config = dict(
    positions='rope',
    qk_norm=True,
    parallel_block=False,
    lr=0.0108,
    weight_decay=0.031,
    decay_fraction=0.918,
    dataset='wikipedia_en',
)
Each number is 128 + 32 x the weight over its row's rms, rounded and kept within 0 to 255. Layers, rows and columns count from 0. Numbers have three digits each. The size before them is the row's rms in percent of the matrix's.

# gate: layer 8 MLP gate, 1280x640, rms 0.0858, rows 126-181, columns 192-223
# up: layer 8 MLP up, 1280x640, rms 0.0851, rows 126-181, columns 192-223
# down: layer 8 MLP down (transposed), 1280x640, rms 0.0599, rows 126-181, columns 192-223
gate126 101:126096117125107127078107155112068098144050119141129115089113084123125142132099179146107095149156
up126 098:085072171142150142127113113100079111142127129161068143127104160101134118057149176165079096158114
down126 097:039163155128155103099129117170125124131122125193128120075106175138165131145133080189153164136108
gate127 094:129190093052153116101161082156152143154123097146087123135105188149127133131088099114128150136058
up127 097:095164126167174109144152154208099153204135111118159111134110118134112148102076107152106132137122
down127 097:181075141166153095084115147114169096144102120084150116098134083138069125106156101154149123120132
gate128 116:129177065153151071170115084177088106090136085120131199130136118111178113079094141135031207190126
up128 102:154167124173058113158141101121141121117143163095119109139217161082097149109107135132114121141087
down128 109:077148099188098117155100091160142143102067119141081116124109152152150163139084126165114154106133
gate129 097:180159148084180107122148193112141146120131059113148156160142090152068134143099169156111130130188
up129 097:160097125126202103099111118181071122049147125129113082141118123177111155137150088131152130120128
down129 095:102141160179149134040109086124180104080149135157140144105103162108096074110122194093120147124131
gate130 089:161123121153138138184100139170089132184134119209113075124123111170114144121156087122095114093149
up130 094:112112093126078123178167113080109142171141141128124131125103063139080191141097101130162150075162
down130 103:173126117069091118115123145150114126101146129158143138142115152175123143092139156152121112250144
gate131 098:159163130103128082122191133115212126166138171114189122127148109091123146112129161139099104142143
up131 095:082154116174134194142094132119096143139195077144111091138166128165174168083122136111183131119081
down131 097:109172138130141190113069060166100127121115145187131095124202209120174069152137103098123123085155
gate132 092:136152124188106136098097149151146157101116178137092129100122102116181086129142096127155141073145
up132 097:046141130101112166098167144072150150101136118154119103137181168128145176102090145152162142093102
down132 098:072137132141105140023093133166097092150139161082143088153122166175067141135082156134113163182134
gate133 097:111079140146107152138152093123152099127112155150099109133186107100082158154154185103094188139140
up133 103:129123117123168123131170135112129199166156101123183130136167099178076139124156084158181141105122
down133 097:109064133124060114177089172075120180121138149187153099113089136138160154142146153120118139119161
gate134 106:076113094168041134095123195132089138158128166129108132065094103130114174074189127237068149169122
up134 084:073154112192146144125143139194114102135099125153159157149113143113125148100129141145148187127129
down134 119:135117126118157182143154121145127136135125146136161138102145116121131081074157107167181101162212
gate135 111:144138180155181131112201063150122146181141180135127097142113091117167171086093144127108139138072
up135 097:133163137150198091124119113109117150090142163189109157104144121110080146105102154110081149115146
down135 101:162070146124121182122104182103129098162155090089137121142127111112116126096132120111110113159138
gate136 098:135112067139141111151119142119137131093126140096121050120142116153113167119101156106163085149123
up136 104:155106143124116154092092152110118120078123086138124127143151200113094105092105119134168153130084
down136 097:087141161147132063104103074109149151093079091151150103120139107077095126159088144113156141178139
gate137 091:147155165163152136151191183071129120157079169104151136118131117111122114093142112092132089123082
up137 098:110112189155162145132121092129148132113101072121167157138080103171127138130119098083137128106098
down137 098:113117159169062140115122168099126150113076120089145107113107104131153147158076053103071092078137
gate138 112:161101133144109058181073116137142094157110153140147155134162102184138110144156099150153171143121
up138 105:114129126133070136159157140139053125127146108058076070158101186076151165143106142107140119088099
down138 096:123107071163135129101174105158148162084153094083131112096123112197132099102156164075144162199112
gate139 099:137164106047117132190175112134141111097124048155178105110150126130120172123178147128114111070200
up139 100:095101140190146081105114130090106145234178135129103148160144108116150186164134087177177174139113
down139 101:109119164132138109151094140157066118125156134078133145062086097147139156093083118115084087102128
gate140 095:140152165166061054061220162137146120177111147138110094157132111155115101127156140136145160105091
up140 095:053111180120146102145132105202140084158149076115170140082127151112112076109114107180160166132167
down140 094:136103103135124122067154150037152178123101153094101080122145165112144120086145174157142146085132
gate141 108:128096118129102114111104122091121103068158109123147133166165146123191087140183165076091139123145
up141 118:160136095071120139109143099087134170120154121116133078099151151182193111108212136120115100111141
down141 122:139022096133193154123131146117120105092136083062124115113144110082090183129128095094163124132111
gate142 096:114197139062157145104127166184132166121142109081134107131149104167078151153112081082080124081175
up142 102:106159153121128165154133124101158070202116130101141098096084146106158118124164121130103115148133
down142 096:157100120122117148103050123125092160106165160167125171098163118096156128159138136102148160089105
gate143 102:068108141169129162111116114160135070135082128155044118140171138145179140090093101113140196126126
up143 104:164130079123159084116093145169106151154157077082064132152064132084101084153114123135157110141139
down143 097:099105129107155165148093148133140168128148112081164135145154137127143152124124122146099090074160
gate144 096:137122100124106062114054053147132211179131125099142098118153168117098106121175135132097113141167
up144 097:147169086139095108150088084112128120114103137132141126121184105192114176121129138144149142083129
down144 097:140108109145101169073105180100177069131170105092141133141070120148131123112092087085141084164136
gate145 101:156076177108180138154149096155117140180100047104117100159149098160138169120105125128161157133126
up145 097:093144110051150164127123048117103141098192162176114145052132141083168154143144186112105161076106
down145 099:169124152132161085130111086112135130137148142155152170143093116152109205162153117204148132158147
gate146 102:110106136094132110106116164091136141082122128112143110087087102141152072075093152131143102068124
up146 095:108127144138113128167069136102134149166139193074117142103110124132122129104104104107149157087193
down146 094:084075162134147132104153107083146116110108117136139128100125128131085077029143105173191157115122
gate147 095:180088142082110169142070143112175133084134134123106093101094042139088115139101096146112125099129
up147 104:115142146141152125149105076179080107211108158130133195089129168226131181146150133153151128075134
down147 098:162120099104181102157145125155120093132090180221114196167121068168120077154136131191173159131109
gate148 103:153175049120168109072103105121166121125084097122153163127050084169143139084145091122083117082178
up148 107:077124147142132160148106146158116151058183129133161123101141124074122120118150115184139160110062
down148 094:136155078162093108113193089100172178062166097142102129146154186123108076093127062081126175179120
gate149 099:080183127109176080092159076149216192157097127127078192121071144078098105182099109119102112163121
up149 104:136142121146104150137126137132147126087066159122171179163184134080116114120130122054109171092130
down149 092:159102134126106104125104089124153150094159130117101139083108110150050136117136147100110103098102
gate150 102:138172142079128113126140146168186107145160108080190094105089139152185116121176188177118130153117
up150 104:167099162160121116109153167164117092114179146110203085134092205108171169143141142071132116154132
down150 099:155156123143169110121112153191166160118176154135122110091146161077191106104157115085124086182135
gate151 106:136178134129123034123132058119102144115190192150147180140093098131115160189114142138108158127123
up151 105:101161110148155147153142158067118101168172087057151049077103139121121122128198125119192108147205
down151 105:103144128140133177121085163124114098125127141121184149162106110174094158141114091186082142055127
gate152 095:110151080131163166126116111136144109130133123116145178136097119193195167090121158066123113129136
up152 105:144082147141151114184096141130161134047115183108088076103106155077091159170124141122110122140089
down152 103:155150127140131153139123066153177079112084126135113194055170125141063092110148152100094121134116
gate153 095:153104083108131129069134096189205155111154095169122168151076078179160117141139132096173139160105
up153 100:145105126153120100160139143119169095125089108192133106109155090102111135158106136096117156093131
down153 103:086111119050076154185094112112168103120123116161117149071123189118188152091107082097063161125093
gate154 094:142117106115193127099125089139085086123130159145111109117109126117144122180094122160114134134148
up154 110:103149113072096154178135104126125160147098119088133089110130134074136123160123127150162130105114
down154 105:140170141119096075083116081154123134141119127137134122145144107133164127111134168050106103050086
gate155 100:134157135157181140161150127101141065159155091108106152149151117092102157137112182106162120076108
up155 098:103100133111106135119116082133180149165129088129193151174121125081063169114120178183105126155090
down155 095:096117144142147095107164095105093135157131111098137102105093140119134178117122097161107130100088
gate156 103:179112139117103169145106183118152125125085105177047090113120102133165084071123158151162199135134
up156 102:167148160087117096089143144140161172102159202127131144155078154141163068133181139132127152153168
down156 097:090167136147149108178150125116092109115118131083059142163109183137142130109116110153136156118142
gate157 093:141112149121102102136100113065096161144139099094086159174166082113106127128150125091106185185135
up157 101:111127137148114152097187144126056131204112117116083135187057193167126162036103172097097114185095
down157 099:170137111117130173208137118134098121068096088067187090095124138187119078121123138103127164137151
gate158 103:133156102158151123155148124147176136098140140122169121137170154155068095215125072175128126106086
up158 103:124128181144137194090157122136114118177053137181156147098044123138112146116154147122151141128138
down158 096:115181063168154134144148139127136116129124089126115124127114118175106088128099127144118145074191
gate159 093:129157089132102084123085105148170157072186156102120165151090139128142149095158105114040140133118
up159 100:169190103161089158094170122129156091114165074115128124092072144160100146138140126167118174141139
down159 100:127095072079100202097046172116191121140166133099176117096096140135158062095100126118086118068138
gate160 098:124136157167152140118124093157084123194141107158151091123176132187135145101080088131137139080101
up160 093:124198137170124157124105086150155155163108140090115082083151139133132052128145120057124112117151
down160 098:176072173090143129155160137082099116124126118110118151149120077158129157127135078144090177142200
gate161 100:177138121160136119149143146113140118099100113179182137076120127113167125161153128049118089108103
up161 094:080105100086157167118108126127111096167161130094121160109126127066187134110101168151144068182145
down161 102:129176131135124131064142135114105101178136106104198225118182102153123148108127191127121154138164
gate162 100:129149155172110109173099163155120164154092156130123114104121063131117086148087170152103116147173
up162 099:182093118120094123189140129151133134159154113125088125078078100114113169213099174164158136126176
down162 108:136135123100114178129115158079136143117170189118107128166129080156133143157103161127122047132019
gate163 101:142113151068119138075080114163154121157182135123082129142117162127055105144143151179171187164109
up163 102:173095080157202128122130128107189164190175140161137140116142134116165152113105164157109109128131
down163 101:204135111198153073125137129121144136096135191116118146131107124111165198100118174147116137154138
gate164 100:158116143146130129117093074134094134066102127121120130068173137147126117090156128088129174135178
up164 129:133116149117115160195120198126105088159069122155141104124118106101126119184095082162111112085075
down164 107:148142159123081129095180156080083126159149065166096134204107134168167059139155141155097190076119
gate165 095:119075157108146158134124101122156170132109171135128126173153089131106157111125142062097109124179
up165 101:108008144137178161182146148126075093129071117144076127130152094128102112119140089168109131128055
down165 093:091080199045128116106121098119154137111119140119150177142104079150097118141135135189130134127179
gate166 095:177161112126097117121103086173107091088171227138044127080118162111083059071130081124081159119143
up166 099:170149169146133079084095140128139107171227152134159143212134105154164154087123083110124173129060
down166 095:129104129137079155128152121162126177156133171159150116119197095151120130152069120185157057108114
gate167 095:162088137160094114122119149098099167105124132080170080124094175132133166142120155162097112123181
up167 109:127103120123092158122081121119165177144098143142118109089128121138108101059105176146090180166169
down167 107:092110159119093171143086135112138136102123082132118149146148071137085129135120154126126085073116
gate168 099:117113108113137137075131141139118156110134110147148166168172132155106074124129138156116142120068
up168 108:119071156128079107152139187147154102168157112117102164127088165086113090154137127123091142059079
down168 107:139143151152113080121090177129117104089134105182114124169154143094153114155000157079060154153113
gate169 098:152100104164158138126147123168113140083141141080159099121103183142101142115130174119153188160133
up169 107:164138126113070112137128085116115179183108107188154176129166187080143075095108093164086157075118
down169 111:088066137084147161197094101174171087109205100118146135107102125122141100145149093135111081158112
gate170 104:121133110112119110072105164110115155135108119166090127134117152142147142153051091130119145175137
up170 098:121104153128128084163136104145120129141126097168104162094096124113128188087140153082122181101135
down170 101:096096076141140070125116147120113130088152085119112097126071136104185138103202139113156125164103
gate171 097:142143136123133128122138115137133145097164170151124123157147109082173106140100136095085098116109
up171 098:097193079104135176101140132119129113100150132112078144082127115129166127128148088145117142126133
down171 092:164141085146123091131172126091120088142150127178131161121100112105146093072201125137131089135048
gate172 102:157112119169084083107148075146136167100128193166109166141132145083084110123122106044118105142130
up172 111:171183125137099169138155126101113136167072158117073091125093165118174134121114174157100115134129
down172 106:156146122099108114124160195140106119178205135118100115173182052085124121107170128162124196137132
gate173 097:099163180099138066090081151131092135128091055102118100189158116068126162134167095094160163197166
up173 098:079101147112097135141165131184176113153111175130123119092109128108122066175163073158115186141105
down173 096:098075116115134130108151084117093128121081129146131116147068116126112136165159148088162117142167
gate174 103:066153139206128077121174128091170120126191130131144073110129076126166152157179158099135182110053
up174 101:126110169173104097132070104113104111156135142178123167092124139164115083160121112088095147109139
down174 100:062160200102054158143127174120148097106133087146163124162179151120164113106136175152115104123188
gate175 104:121147097142090189108133118161107100131124098116133119152092155099136069109177170133084023108077
up175 101:154070075132139147108120152122140139111127132110158094136182171130110141110110186059124128161063
down175 100:138057110149105101130109087091215202150112143159127155135168151153146079116115104106108100130170
gate176 102:076107108149163129174127110167139151131072151125141171133146117139141146163123133129162171100129
up176 100:133138188164124112102101131177148083143193113086153124126145119124142138141121203150186111110128
down176 101:153134151189085180127124122126157130157136112065173135139183134131198094107144106178168136120145
gate177 099:112136173153116189155117137107180148150115164116128077163146192069129090143146140137136157138117
up177 098:048122110122131145153158140122135096132170094117061138124102148122166140128170142124149134076111
down177 099:200121092109091150067126133124146128166151188142137152110095108103069098139153099132134121097115
gate178 117:140154168120122111095116129109113137113134140136104117143135168169132071143117171139138146113164
up178 105:122087154123118064140138155127116128118132123092186131115124119157102123191082183108137156143137
down178 129:136172129119150184163114116120146066149124100129167132095149095122149168109195108135168154131137
gate179 100:102119159172198123130154174155108200145131055121129156083103109060165133108154165137180125090095
up179 099:073080128123103145107125106115112118070127126148128148115113139134102103074126115132100127114162
down179 103:159172109128150102141105090150144127114072149130129171091182117085097114131137178129134106138112
gate180 098:126115133034090174162162160170144153127108156127143125089129162100112098140130072072169155081190
up180 087:135142117155128074148136143062094135142175113118139161168140096094160131151101142133094098106123
down180 095:128124130099096119109053123132087064123148076189118100154119110180156158113127186123127095151129
gate181 102:102130101136118138062073162103152075092155157110057094142116161090114082153124148152069146145121
up181 106:083120163161176128106115124177137182112128108113086187133143070135110162119090130141189149177163
down181 108:145048173111160147144096146149140098152107165162160103148103125196110125158180102095133104120188